Weights of a small GPT-style language model, trained from scratch on English Wikipedia: 8 layers, 8148 steps.
Each number is 128 + 32 x the weight over its row's rms, rounded and kept within 0 to 255. Layers, rows and columns count from 0. Numbers have three digits each. The size before them is the row's rms in percent of the matrix's.

# layer 3 MLP up, 1280x640, rms 0.129, rows 1105-1134, columns 0-159
101:149144140128104153073116099083123111112102164101142099166138129141132060120181138120119127100115056086162079158154119088154096106115110097120137107152162118140075167150136129162129132187113128142214159138094131175130135143160172116124182159111111114097135150099188163105117174065129130180136082168163199100137134134124142096096145073137181116149130064125110142154130151104188117079045091160109137144158118102133167163124121134168118206186117127108142110098138103115125112118174074
105:101162129077163129130117083153064132098162180084087099189139084084089140099178114121128093163111129179083095117170164116166156177167176098100090092136180157096134151137105171114171192151138146091159100126101126114203100122061166139095166161170128143126166134061088103109180131132179104144117152128135139099145132120126155146149123132142128134157130071165086147102100124137128122055173131089104073130169082142172130130057103085137164148072129218161082124137179121110145135153116121
107:161126156143154110144086107125179097129139159155115132134128141138122138080113140222202102158160075152094069135134140183144128116139104119178146080142074153130129114101107124124073177147164103145167140117142158152130106105188109213184167089148089137137089125135157162113079146134192104100133128169093078154066166113091132163111081141102111080132144168060125131084206147126136178000099128121183144147169108090105092123097116124192073079113133159144133180084180124059180106125163121
093:119204131118131103106141126163153128133144097161137150059086073127131168149178106142152079129131122127120155084085153155061118108156125159134087139137111124132101118071147144058175171105124103155149119056103121055152147207146095122109077183165094206152093096139119113152130092120155097151176157103132194171105126146155150150143125116075169174093155141200099170085099111097151044143093114093102116107201123153071035170088066105147077147142110110099107100168177114178095133149167090
103:095127139179142142146083100140144082088161163079175133235100138129101138132135144169122132150097160120151097131082110109108158140164103145146140121136138141113123119104188076132102135134102103118106138134093108129154127111117069165121203129158121072133088102121182113122148167131130114149162130114079141119131098138169088154175096130190159152148110154089039169133101139130104145144129132153137107123218085157143097113103130178109098128164117106140133129138189117182092157113104130
104:070133095132098150131072082137202148154072134033129182106157064092094116129126154128160127157115147110094160137114136152122125104153141178122121165148059175121110081122186147077102144180125174164152134141227072139071152089130104162144113166099126145170129123132150144100064137081119090158113094159125106137105176179159141131115159082102109055132088129163082135073121091094097092123092138119132084129151138097125147148158176159134145136104088153113124103161114079102082118115139220
098:136157147104138091120140100098153107169110152085152125083120076104134142124166147146119120165110124157123122172185111111097170067091141104159101120125144142146108100090144129086163162145161175126171141095125126100108126100169145142126142205131071146069094065137112093158081106070136047065159093072116136117117169167038126185134143114109133132102098143112126121129094124085125183137106114143162144097147108144114084156133136180141166168104147127100143099091127126148111109140105080
102:105105145112157182131182111119172141102077142159116118085093168123127155157100083091132148137111108123098152111088102091165131145162203140130117172135143098233156073158128121169081107144160125110124091164119127165110109081131109154135133120069126125115162112099114104167133161123153147139161103106087116109099069170105111095157166160114105139119129094144189162074117078114117135076119146176086116118148160093154178202179111140128148120089146061165065137098161127134116190097178096
103:131153135194104141154109128095108130143118101099154138162104124111089163142168116119066115106131090117163164125153140112145126058144128160161130153185135153160150108135085132123112152142161112138116054084133064064068099116132141130168136081115133140119127149106153127095096135163089158108095150122105097167101163113146197142144118184163178120122105151120134151123137112090165112145155112169208120119203119147134127094141125143156209168118150070118155149132081124143077141131184188
105:106130149109080114164048122108212084130118107175097151144122129170154104090173148107142153137148085133095119142154130082122064132154106116142184125099164157165123141119131114167156117058121091178143115142136076146084131111128126163145149101127145120147097134144117086125154113127197179074090122127140109137136064146114160089124144092128159136150159159181103127169130162173128108127182107093082159116176117135116154085161112062135134149186169132103102139123151170100131091102183168
099:144116080117049149132135118144097147163154153163140099186100140069156153144107095117137133086105135081138107101122122229131115120142098163147192171102217132128096165125156121092160143161100136108147139127097086070087147171143118129150150158141139140105113107125161130132139132147117126092156123202169161063092122135114150119143121134070062151093093101096130081186163113084107127169126129142141136124111133147138149104139130139120079102187179129154089096149155160146176150120131164
097:048124168143117097111110120092171133122150109091151131147148107187127141073137068124129114118198107086128107164113124170192098140165108109132123098141119221068107122105151125129133122161120059154102131191082096129105150133081123108175129117130121097076108040078132107122125162151148147124188152111146157125082092120137101087120135125137086158175063108094137109106107094093159116111094093151161151142098109182138171124131150133132126157153086135171174086089104116103126113131095079
095:133133119085108082108109090068135097088156143129172164116123139170148158098140089134133152151165128061109147155101111144146117186169124154166123131160162077128120054086084084111069078158101120129123103117110114107100088173131102119100154177128168118125143131129105118121108072114109133135116125112113179107149155104139148201126112091085120115151150052098111118135104146107096091101144161145109092143082107058128113155138113104158124183088137106106142137116139078111158121108113114
094:151155148118121150076154101167110136108149136091124138157110136136098135091086147154104150090147045145107099151128115082095147043089117174118122135184130107149191149148128198111128137091125104156123122162108109108133157188193143107144131119169137171065189105095192153073115159110146112187138122117099107094107120099144104158128100146136138144148085159142153163108103126090113118145158155075037106135167160171194143148124135137160094141126127061120096123160130169133145142162128135
105:079123148159108098173095156069187114042116137107141146097206107096154173165139122140129096128144110149131135161178145115139190107148113096094041143106131081098100125136060126139118091104199119065156061098099148169104113130177112165124206103142134115111125125159154130156088145194134100142145129130121147113087109099114118148175059141103151067074091164128149107159144070143171149107180126128078138134134119101108120157118142148171118098048098102140165180083126131124103097082145127
101:145101096143125160163108142124102176136153124109097149067119071165097149106127092190136148153173123158092138167134085114132170116156118098161102147128109151118165158109126150224153114183150127081105131090125132126173088134163129123168085109207099143107087118129147066157147161142114099076148149110108160144123148102139178103144123109108118087089117147080169233081127129149132115146161139130185092131095093130121091122136176145133096140161127134094166194102087132113112194128126069
096:140195101148124147109103095230103171145125092123115086118128151174104044108159091076104105118139133165126112107120065150105126120135128117097155201166102146133093080124169156107117169185083107138060117074103137063151146082114156156120124109152046096170141108094082138161053128097133105133122133116147122186069172071114096083098161143149142110170140143120126165186134134139132123114101107154100149038159128164153129113106138137116096111150088152112160123165079111101065144088119083
101:161161115102160115177127136121048143108096124099127118089102096139170132107142113144148101088154149173168127116115095102094064178100124189161118110120055164131178138123110127171142124149142176107064112183060117112145134103131097114124129113165145106085142176067100143117167127136123143117111101148201179153117104148106142116144089163135103121136114098119139144146042110081144154089152118122183128141120086104093109165134125150121113079121125141132167135152112128156117154090159101
102:154101078088113104123145129152140120141144143201107111120137114133152154131174178108165165166147118075146199167138093140148090152104130192126055138129089122148104139085115100008086127103142116112102101080162110118164157133115148145117134174102103117152155116143110117120097104129163136132106129077165109132096167069149087133092079161081112061093215152122114086134105153137182119085102159124166184109123174159108190218167100080107163128126124135148128110124141091151159160166120126
093:094141172155138109108118103119128081137118102121111153128139124096118201183108159115085117158093134110227141122140139136179094148116156070172126120158132096080115157091153106194113137117186093151108070135149148108109103121107119137089131145133109085147111112120084111165100118087081121145130134150123111162098097035148206095096104169073159113107179171154165163102103102156149097129169118152131159118135110165144101090146152099112091130136146085125103149085092158127206135075156116
103:136131115125129147158122163094085088137096138119093137112166153110126084121098176087136153123108092155095050145122137123145080125087079095073098075119106060162130173138174064131143132080131192134144105140109137101116116124141140137078155117137184125121113096107109182064171128061124098139222103124162117117118137171127155138144128113094117181145072202120139108147091105111186156103079146132105120067075094194084203080164110117096068084124119180080162117187078105149109118140116158
096:118127164179157102122080161105081202081099130110112088076086100132132122192079109078156102103146112093162120052091099146110098122115093204126090161140149151122060087121086086189070122114151149141189107145115123117132130137133095081145166121112133151138125132074116144096148135172116070095165111122082155179155079141175107115132053153091083154148221164111099122173190121137178127172119120149179115125122147193120189150120167146132129081096137144159105097163100129164168066193170148
098:100184180166149074137163207093071139173137194152111158205112048049170167126100117131078178126117076140138123118137157081107210087132119125094153085104116112110137176117109167088134133118119144171125122140068099120119163102148109154067145075072163147178078132177138159067133115162146100140195071106136156075091146082099144097214086107107125150097142116098161083097153163141179107156145134083148155101151072156150127117109128079124133124127141148106030097144182143209094117103087114
097:200174105119082143128125086121176136196143062103157101089140201153136072122132107129075114143131144066158144132115217040146176118129130142129135136141155107161064116132150129124122113092124147152113126098121135088109140097159154207150105091125071130176149084092153099059091173102160175148150143083144100160115065117139082092118108140171081161117105090142136111140170140161145091136085150119101137113044184121142101137102106140181089157128155128156061137107134114127119183145116138
097:150123152066168146210119132118168117102106151146139196192112148091147225112122167138136128129113144129116139166081144111185139103085145179131164081139131150151096136160133150119117141126118087158122129088110137125151114144072113123128168049151163180129123105112143153125114082135160147150139133093121160138131152157080143156150125138082142107151075136154153161075070179163187164154113129106119109086106135151147089110146158100123105109087162109123113066126172138179130129130088176
098:137148101118182092106121131151119101153130094175118109161086151204060069129142123113148094115199151127152083127126104109152109126143185099140174126140122096152088118136124099154164107184140127205076117132150141119079129126136124149069139149100071129122144130181170092160164096134145162124116113110183168119120101143115129114128130186114044154131106100111148089110128148129138146134172137121188125156121163092187155127138110111119132125106104144124126166160138120137184098081173172
100:117126106130174159081158140101160071130151153156075117119083140117177116091162207102109135168179138192157099088127130139122104137142104170176119152170113132117135163106164088147110088130142056050139090089124114052131135135081145102101154110137114159126105129088137167103127166167110181119118104102125146111090157131124147111148060143157113162132188099074125082092163157090162170155154102125120142173150099183112114115137100122146073109130090116126116126056129152162180103077129135
109:139072137104165120168160134116149147170125172171137114170053071096131158134166135148054156116124119143125170093134179150108106143135094100116091181099152096116107154140202086130097159097165147147167118119161166153144106146094086161117119115154115104136138160174142130190157105127088174042181185047144125078090093117112154144140145067097181124119157133096068115126155147133083162164157084069165088106091132093193143126158132150131101099125182111057128104145130150128159107131119171
096:111183132129111113116149123102129110101130147172108124137139100132195172201089145144128119151071097136121163123158160165171094141143179129086083129061121097120105114119175071143138092193133148104174091156194131141086119154066123124118162130172148072164100115169120131127062115145114114144126111144117130188080153148133099103109127076152130144112113142137103122175137084160137124100074072155044149100121093129158103122123060124149194099073094112124041110108125168147164122119151177
094:111179163062074142166104143095154107128107097082158162159214076091142152130164116162182175160109098111098124136125128126115136129161099162085166079124110137125100116115116129124113136099142166149123136072167136103130140127135131141123101076137181099157180136080173138087142074083157158121116131116113093098121154114136123114131136164097104159107104112111089177133131080127121059147101147144107144119112078132067118155134160071151088102043109107115174133156144142078131182123150064
# layer 3 MLP down (transposed), 1280x640, rms 0.0616, rows 1105-1133, columns 0-159
102:159099119073099119110053115117132169088101084099098108092158100165138131035097137062145107147123164118108124146164084134145101112131158073140218141098168120121144111111110161120205154103174168123093160168080125128081124093146162149143096145090150128106171080156071110095093156078082085139136114127110119156173141142118077086152106124080174120162129089145112199211151155136103091104146161139141119141151097072068141170171104169120171196115148151149110129136115113136134113118155061
104:133167094088098081156150142135170153123155123103134168108155093138123160136130130195128144087122174158123183143092096108128026117051191111062149108084151070173112109061116135058090112121110098119125172139147167118116116127129138136145127166161120129152098111168183152174113097076144114206131124104136123136083126162154155171114095093103145132151132126178145118107138135140152104138122146155175155114108111148126023189122138104141149101118108126148130175115138157136145102137177123
109:121074123154082136116117146120152178114109133115118157128072123137119113167108160114078129148048194139137117156166170125140183125115172157149084170076148089059141131162086177158112137089060136132107110091127143094141120170145068124086134188151130102066113183157073162131172112131164088156128123079127155132102103137131115083104150120197156140099104190108128080252102116090118115168079139176080178185164125195139175116078102136092148199135105069187105109139113114178129119062122155
093:152103113110120139136139169100128101124157154153138117145138119101109093128114074149152140138096141151110142134082132133147163135166108087141135084120084093154085118141169117153169139174137140108084119123100140100114106087178082139102122159055135042131120098144102084182142171129182111154154087128105096142056103104143159131122152122090175135123136131228111151150140151134083065133155089117097178137177140130123150126134144156161144184168174128062136110146183137127115078190159166
105:119141088208124161119111113153130095136151122003114133141087094130069100086135130085073142118137142150143066133100122077068125110140135163192106088210150097111173129149178176169134130190078117138112146146137096103178165121058044153155127105156108121160122128155136100166098154133146080099129088138149167145157146142124102167088066106074169129120097156145165131162097056155134154096141138097094152193172130084111148088103176142092114078139137152136097124128114121159060137099104129
101:104128125090187155066165075082118188164155159181158101162170132149141126121172085124157125138111128115069160136130061123112120192150121051188115094088123084105111144133112036106131151073126125071159087098140135104173083091150148118070121136081127127112114084121130157155149129171129116117088183116175164112172143123085145163171143122115133092110094114165107113082131155128134144068187079121143116095164114092181114121184154130080149106127124159154095127119047145143134117107126081
100:148129149141068147129119118119170111096093078134115123133133062128135173178146107093128133116086180103161115085088161140115164121122103089104167155110121123153136120105145119132128158148169132114115169137088183082119110103115134149160118179158134166214160110101088125153099112116137115114148147108162104114148159102104131118154091153139129143106133133044101132081153070152149076166085130181154132170164159123127095167152090131126146110130126127085161124070086148154091153173106125
103:161105155128152100176126145183144151084124114127130112130115138149113203125151157068114182153111077164154056168119114092109114107123134119125166156151111094144139088156175149133096142136123071147063144145060112127121171154121128161094191137094105158107133094129136151077124164147115149104212122077089124067111077133147115097185110076119075243170125092214125141122142134126067107157146094085103101108039140124113076095149077100102153086092172086140132126152126127097110178107120101
104:113178135104081081071117079166150152057160142163154136124123139122083119122080146114160105134106104099160151141092073155175142106115090132138171097135121147159120132157150127108134119119127075183169128137115063054105160142156142118141122162079165106128156130112162128112191096140118167093086174144144155138098103106157141112126105107097122144167097111144165155122134149103133110131157057120175109101146160118107138125115217145135127171140112111127155149154115116066080121107162121
099:172133147207150071122113164203164122165164119115109070140081153116113117124115103114111127190115119127171117048095168148090154136108120134116117119193172152168122137091150148136138077121108125139136124107107116116080084151079123124178105129217132155149138054131129106122144086078141151123109156174155116084115156098088178109117195137125073119059125068146103097122114138141187173097142141133115068089134153106115130099138138116075128094099187103159116139061140108099097128099126090
095:152063115108131143074120082081132158117114114183110166116128119139075103125144111115086096119165056130162100106147132115196110160102157138147118125182091138066115188108122096111082112155092094115119137137141163125087160112145135124120171104101134105152113117069142150101119157181154128092114149139149142113080067168182147181149098110162141117089123074168147123129198120144081136158097142139155162067117127118129131097093140093140086171104098113100151157165159209106107139158099141
097:156145162152150101145143134113120071133196098095160117095093100107110146129154095087166106157081121097132190106101099150112118171162119137098138103170155059158132149108106133132143140136184147099089112141127185126124097102088188169147166165115103077084152097127125122179110087153123098067127070128061174183108088129151161128135094117105130188148145152088140113155071142116105128074155121081158110100085124108148134150107098092093157170082128118155136070150134094072078101088121078
096:101128096123154097142115113154153127129120107131133157112154144091093123211092126096094180146152107185091134137176144134075122173133140155107166095184093129184106223138113095135128130157157148181141134119133150154093133088077122105187181118195085127172097106124095084139167069121119124184154115136107150106151132116125134193155140114141128113124126091111125118162104171127072128116165061131093090092064117081159112154134129144177112092128131141165053103153132108156143118102120121
097:154142206118127158160146131147128145122174122132178106111140142078189125152180116166110120110139144121108153121150124106095087110158175142113091131150066115123106143111125073144106134152122155147077087149110166167181083165108122169120116136116113094096112103176091133087116123163104150110079132105120136109090106147134125080151135164123127126054106151166173113115148086157113150082143093149035094184119126163146118114148065084144152069092091140111151139108107115160138105070122096
106:139094172170133157211187070079121104146163176140164115175099121148161153128154102192177152150091080111132080146107147060169149164111119114124109111118079097135131112177079126170150100098120136173081163154060163123157171097125111099152166133117122130144126063086127110144097133154189098139085173141149149154150132145141124205147102144083141130130110131165193129146096150151123110079135104144166120126129125149172103148096137140146134146124139151143116136167150136132152067108089181
104:145164102153136115105077130145106134123182124168140105125115140135090166115120095108084090154134093190149154137141088127172154152164118125116106100112117154152146137152144108129087061104166118106115113107138165121107061193187086143088182199097094126114094130154121093095103129124164155094098146120174162093063182118112192128146136150099142118124134136139119162129098070152137130146164094170153178121107139086098063146098111125102189146077130113154103131161108147162139144148054111
096:127136097081082113080077105124117087191183139094116125065072076096090096113078146111134136042151123227139072155096068130117095134123074015132143193136171101100167138150163154106173140168116094169127079176148102130130139117144107138136143162194145133171152154117097161080109081137117143158123167089139095144119142154103101132094135162116158169092203100225102145112165144089147172123121135134147169111117195193164075139133123126118077150138120134118126139133152147095103120198128129
101:093149101127138173107135129168186164178099108116128117107172158100107126139085098143167131135091106095159141169085105129109109125191123201120160081105210189099134134150110063165123113132094182137144146146064139174111133169121083090175141141132040160077138118082139186124122118130147040166146129159130119147161124131111082114073092110154169090117105097125107112140127078092116138098186131070151092095138170121194117146111148137115209079126151109151117071108144144152102028107124130
104:082128108109120089080136136113147079145196167121117135160101085128121119136148151121133087073099105102147150166083105157159088122118102135176102082155104072138047131152199169131152079111160109124115085123124083131130127135134181076139122117097125147129162163094109111140143155186198121122091228089164119161094102133124140132123108096080090143081133124144098121070093172111145155077109138076115189138127134150118149083161091108118183146124155114147117117107141129180069142156113104
099:140173082095183117141070095116165156110107149122166088157194091102135141112145216149109113131115171100130126180115100097121124140119126127139156068108117113136140099184153130124132170138126092113132186090217208093138151086063121084132134096157124166165077153136092154101075088131099115168100152089113136141145139139119178111101165143105155129099167145081132171082146132168156151198125086096124110114136132121144155097141124163081165073116108121160111090090124149119121114178132132
099:113164142157142109104181044160097091117143149141137153099113079132131098207116132175153076158105036135115159159100099072098153082069099143160171121096166091117138198122123144113161149135137105121127096068125157103136081117090149085095102140137105164129078105164100119140110147140137111117129148114106118191115102119088100159148156151126090133139196119049088164168178126105206080184134130118147144131125149151120147129142114145090169141153118145125130152140151096090129098191117104
096:112041109119138156087148108183158119142142111046072195142158165135082131143125107130169164151175119113103144121112134157138116131066101120137113143149121148175122109126167126145124119127193105106123143119144157096138175083116171127073074168123135120087081123201172109135069154072115142210136110178086148060148105144173126123116088178130121113112088129111099101112192074128082101140106122084097179155145177097126117169117195131171110119134140156144134163113106105094124112158117144
097:172153154210121124076108076091137075081090169190155172093141097115133142166182086145095134140064116124150144074056142127086090128173174094105132167108183130083134126187105139126155103099166143158091101135133149158120133115130099104136111135174131088184128167109133087168132140145135135159171126117125114141113127150145177073121108142095142131135101085025070125130129106087131174162162136131098142102067185194122106089135139153074131124126070136089175189107113137199097167142148163
098:125121117129132136129117097122090139133151154147038095108166087180172151108162142115055132107107165138116128133082165119138090118079098120094104145168109109154152108166174101142151158127145179181158111119133126142126139109137081080113171096148172127110152137154109116097167151116096109090226125178128102146075087166150126106127083148139107099112090132118103125164166113186117121127128105109123125129027132095144151152112158171103050089144157117120118179108130121103085133133139141
099:155158195061128130110126054172080121191143110081119173081139153092098168169107150124146111062081153138146135161108169122158136122153120098178097101191107147122191093151127096097135162089155130168113137121121168124116088135123153155119070121157124157117114140113097183132164139103160097121052131165144135100137098188132156104192140097147119083166139092087122109131135140112124078117117113126126098169174076115073140099154109130165125152083138214121129086156149178094199104190068089
099:142092105081157169125143072118123138118100139177089114119113140186110146157120170164130122137134121145141097139160106112116158064145141082132089174089106110146138101120126146078140131206105121102110153126126178149093132196124127173161132144103088158103157124161126169127114104127127083124102155175121117132134176183116139166159147113145102170105115123136186133104095152148063109149241127125103161098162162117150162109223153093113145173114091099106093116141151111129149086194196100
100:104147121171161144144169112183128143102173144155095112127092161182144141136119168072136127185118094150158174143129123091185135141128158175130101067160155060146126168128070151133095160084150090130154124148139112114097093107127107130173148167094049090134112114106144124094134134133078083118181152132110165051104127082143110156089122135115109076106142098099114110077139067126049087129164153173160147140171124148124107112026103107153146213070199123139129109167143154131162081103169141
108:119073107114159103089123156111197156142141132138123106133130120126163139086110096109092136178111116128178148101134173091203114101191102117167124098068183063141145124094174101110092091146157082118147130152143156099156152095122147164115048129146095101099153121130165136191139144108165088127174081117090102097066069128100165170166146049088135125172094116177132089128152160179187141174103122108167175132101123134089154131141133138174089074169215094064177096173107143123181128140180154
098:108163127111095099038121168116118112182175102105148184091147110140103104144158138208105186126102096141159130084177152150125118125146161169092114153090060106084155085139084140122134124163142072153181149175160097091085133147132059134144129192126151147088123153154158176163077131157065164157135155101164132200128169086067089147108150197097104117143061114104128160141113089140120146116108142102108111120149097120128112106088123110183160148163122090139154096096127131121138112086135160
# layer 3 MLP gate, 1280x640, rms 0.119, rows 1106-1134, columns 0-159
102:125101136128149201124156042117122119142135109123148137093162088097112132192172112155133098152102117177127170120147144153150147147066187088136107087184163089141120126070096170119136116124082110108147158108114143081177110043166124109159136135131130145144132102100092100097130118123125099151142120116117132148157152080061093119113163105159059137150132099091089153107113129117169133129099114124105166098177176114149123160090120084123161139108125188113088074079088157115140102157170111
115:090115087091091116112135106081121142166081098139140179074053139078123097122103160141105096125103140115202069146143110084090133113111122161136131155106147133115180132087077142161095137113066141197105055133157132135147120096121131148155102179162160061118104151174138120167206112167185107191095074139095101149111109115063094091148113120184091137136096190107095138153086132109138111162102114163124222162132109154213137098091134133160117192116171145185100094118159171181165096083170079
099:127099141126152110122080138153104076154122126085122098120167103123116178159109125141131133108134133095138132095114092046119156046157104155192141151157140146105128088158102085142141128120201096155138204065146143100135114177195101179138051063115150124093094139135120112090091077130135110083165157072134094056110129096168121136140163098132144100132132081174161148122144158073202182173166190115110152109210169125076119101071132099098133093154173183094144164071110121134128130154101103
100:120072155128125147176121137139108082111121142034147117183156076053139086131147124154116117107133147121170082141127113145071173041129104157106178050119143186132109112133127134108076139122197096068118160133136134080079038094083061137052147154113155130102155141081101094080099159167150088157122117055082155136094111146088071197058172148185141141136178194088089111053128161084147130098085170127134139104192128124180149099130132162152151121111171098121143103165120108086186122100151141
099:146091188118173122147077150145149159103161151076143117132142104101123100098179152111176163107161127120110154160084104109083126125116145107148130167153149151119146112137101125120076091158160122112088158131120176115149138100193148134167112105145076160061162085174116130121161137120107153058077110113132208086079154142080175147098091121110196118123126195148119123070108122196180161086140098135099168107136081150098130132128168114159102139132133124106158159097109148142131148151143114
101:107058134120093122133100054116145114113122119128071098132143170145121165157114172160114135074118121159141145112107112150097117073085118138145148088147120119118127102112078073173119144102058103136100144071104099058110152168136154137077152135123106185064100101107133117138205162170164065132112143130115152148142102156124071121115126136112153072162177135148107152140122097113114159119168086129154111104141120149162071116092156164147028141147089070142076077156084165228167133079141087
100:128106154136112157107158178183133134149148184191146137115137093154123207104158112019141172135159168104147119141151090137132154138127117107125120151143115058103172082173121106129073112087125130126109157152110146117149141162120098165095148156089145217145138145174098040126208108173143130106172113093036081129107081173175092150152113179123087165143195138172089114080148113083129150131174103106148133148083159153096137111135111103102141138148124114093058158148143122132143106122070093
103:088137161130117056148178125115153085160090161086113163094132135080150131108180108125115130105104182146103154149162188125151168076155167092124127065115107119152122068150159154113128127089146086113113155093143107156103125107115098198134162132119103175099100107114162184178093145056129131039109141169132132115132127134156157144121132177105211130122143072143150166080090105124161151185129164129140145113144114104140157045121117091166142108117154189139040159183120133104149117143132147
100:083139136099129124130149121152129172150187164072082148107121153149167139159108144107119144099094167114071156118104158160138143085047197054084083223113106112096094118186156092153183121118159087118197061132104125117124092154099174109165167152113124142172136094061109068113092111134215163131160090120165124118134125114132108084106074136134112124121152127110145149119110101073100150148070174169120096164153138156106161165146150214154163129126122131123126099158117107106116073120124141
098:113173163132058133126118119165145116146082068135076150127176107148152166129123126108093093153162095096128147117163128123133136124089055134117124143156183105102091144182146113150102127099099099105121133148126073108106176138114114078125151165152114103091123126131135093088138124124117098131122137138111206123066183101123126101180164127048101167050119089153169114133110067196196124122100141206157067098080147124164133143068097153109102099112174144125085159119169117141104134101107128
099:112078092142122157142142153158135087170125114142111115098144112081152163105065108198097173144092116129173104098068145132061139137114103104124137203125180107087132140094158095172078146167111092121143081131078134135075119080143120091151120099111168049129123125114111036130079119115129098131107102089078170091166095123141126107194150163182086123097146166132072159141178094143136102128120157130101097160143148080098111090099102159148089092125175149158118138156151168079170118143093128
099:132104080132129130093187147160157136192167113103092107122074109104115086138179117116087158158128148111068130189095198147095113147073119140076132140105119160128119119144156117096083084100127134154131135132113076118119146161087099179095114170067153101141155114062220185102186108175105090145156098146130144126123139137184130113095112134129146144145127109170153084109136115195141131158114194106089179138137156120144110101109057136108096158131122118112136093090133041180094179135078073
099:167160132137078114141142117121085178093113119148091104122172121124062083072160155151136156109061098078142152119161114142132152114108099158071096173131166124117110063147176182120136148091143152056158126131114126099071129099106124122090138153123144145085142111130112098156092109126105074200066116083085144161100126153079093102146140147208133178148071153155176076056137135132111130126120127158094136119139121150147157125084128092145122084155029124138124082094125078126078058109153130
103:131169097140228135118117154127125138078182165111082213136078147148104160133076098241160080161078153139111124104185143149109122109156125162175160149096122101131108100063104090113151125102128118180115132143147162084090136121093100095160103129158138127157103168180136032050109150121137171151122171118163079187133123132117141176086112155056133097129118112107127199134117119079172125105131047120112090077147126168120159103112132149090107124109177104151116076181138191168159150164143097
103:132147165132124080040106153122186087137138088123108164131166132205149143183179059099160106160188088092131104129113162187138155130130142130152102113117112117145115132096143132117124112168145165205114147172119137093130154121190169141181134156138116179128152064090042139128113099131121161153129114090146157121144136119119115210158137108172134144177185158108128185117096120097087114199044168039074092094148161162119095124153090201128154118161095084082100101102130085112088149181147116
099:121097133148091140139130138108103105122085189142154131108160133088136124134156150206069174135105163126186155121200095195129083054185166110131113128087136161099125090152122148187063151150123110151105104119111054127058184140162135152148081127128139157118088145120098110161199094119134174163106157172167098154142091153159139193177126166092167146119154151123148065160094163137116158163159144126116134103142134125128170111091119115170130123179113091143144113145169106062094118099112165
100:131149170158140090160096181175098144138090112104167100104153081140158146152057166182170136134139121145100138167129089089114104168137130219186182208151139119062146144090098084128130114170210160130085152149073133126108164102167130055099145137167114134185124177084092102076134114088120124140136142162121134089183087071126156168103138149087120084132229143108162168129156098119129121189125060100096160133131079136126116133092127127163157141117169140134100122121133132156111176120105124
103:117098153050136156148119178147151131157136186161148108136124141123101139107109090104158163157084150177107095121065100154068126114183116126031150118090135098099120091099130084094116130123103106143166185140162107185110121114140102111172100137135099155094129175094149155153150107112138127119102142110091096110172127047153150134106079146184129152087176093160147128121157142139115141124130147032159142135169151084106079149114187083157114142184140143108091149094127092100065123121117070
097:121184184131124135110138113135133048139127154152176085119096137110087112102159056103124137117197145066154130118163118136088115129139202148126097102147141139106115159116120054149140110180115128125087184147161125156080118169171109091086059080088170161149151122130130122126085148040126163120092136125091116130102120127120139124160165140142135120087178111137146144114200127105112195097137095148180090128099096122133171139128175056145142122144134073123116165158143137059111117114099099
099:149122076177103140155180078124078170158107149107068102147111110132130136086202055145108118079180144151150145101167193129131115142116154129114110078110123106176135039147159196135087138202166110107127115143101164096164124148145173130113094148094143093107142062060123089147159114078106116108108193120079177098142151099083147121141115143101125092110154076122145080127065120181143135138145126147116098129133127167142128127108185168122116134106087124189172157166140143133197147146131158
095:143131160182101100174146108151183126175118140118144107109141122133101099124195134207097156110112130145184150085117102142107141127111133097141236108103126096115161164113071125126094113155139090171094151107091120135104150158110125120125155133153135140139128122142096132134163140112100015122018118052113137125111168176128188141103113184124109141112069127130088138142070145140111134087114108117131164098111138129134085126090105162096097139105154151123138118153168109151170153133128134
099:172089119135115098121116078113180136117154170085122125115101114154074128105124091116113137125192115103127117164098126111132092150153163087154095108168110125117156117083132150141148132141096098151132157112151150105120087157085081161137065137135147178082113120137149114139160133120041166131056108147117095138149108136177117110111175138121088057076130146103153070147096143170121114079113056163155110146128110029138116132121104140194098154134137168134183192134161176108180138155117150
102:151062136132139112088098089141109177173141103154054149133172140140120173189197130115086110190110072151086081146091110115122154143119120122043088097104093167146111139121106128099103147093134121112143080145151128139187118150102107130145144140130090115111106152164115149105125078134132110165137097088143184161097147081199169103101151160084116143125133105121101158102176130076164141058051130136147150120095115160080169110136127155124064062147128127101064095142146109137135112122142131
098:122157170114123114064119100099136118131106108133088149155205170110130151176146098124123115092118073085088127146108107122126060140131184115162105120135159142108111068102089083123070143138140165051121150159099133182151094138096109110118121117164114192124123188143173106139110094144090116146093119160173164153144152128147135147183095087192123199069175136138153158146109152146106152152155170162138160105106173074145145095076114097137099180149133143108096163128163093086143143089106153
100:095112188128102146107081136147154177112171173148146093163110129153091151164120133116115169129118105169147118133102140116153137199123173155136166145175105110117081126130120097093106153134103106090159132135129121150151129165117110168114065088119166150100157202150140127136133127132131131164113170138067139142146130108147136181131107145143114069135090161092054064132101142151153095139059170123106056108179108120067119147100109113150129124160146078166118132127177109099110133135124112
102:096112121152120088114157125112162189135179137121138138108095126169129187151115134107141122121090111160105125098177129137120165132080140140123167162123131041216133097063156137105155073109153126158149155119061128136158140155179108134098066099114136189099114125134102086124132191195141108106158113143162063151092110106172079129146122105128139149155117134074104173151141101146136137133105107114083128124123070118198141075107155093119161169069135089172150102106125137127111084138057162
104:116165122170118124152115142115096015114147142132108082094115184170104109098096101175117117098101140143154135103081131138046136141142137168147169099139205140150196137145196091112115141148206190129138133128153102127072122130132109112160089080094160176090124114127127123105134159120095130182078102129167162134132141099180135119093097156105081152112058142124130085156152098199148097126122160117100084148100119163105142135124146101073175151187094136158143159128113140183156142078185187
098:126106163161153083062101158106103137091138106194047122115121181090096138046184139129152089085105128118156085101132101137136085131108093119177161151157178172189134173154165185161080119122069172092094120060123200124108111145121119121141098123077112109198126173087119126119127109178109148130126119121169143075108082115090153191105095141148099115118163094137164113130169116129134185165086144168122058127155085094192179083189148139095157129129115191109163160099130095122142124075119099
094:179153102114114150097155149071173142054156102140112116119099163077089108110169129151144097144140126111149145154078162190143107106117178139088191110123131138149194119101154183106198130155122131167107082104159170069112112078204119171158137093109103116154125158099180147129044121148144181129154132168157103151098163113081175148144124137070128107083115187115117113135130171127121090125128161195104136170121126110112151103136153151106068151154135088057139201129070089118120049111130101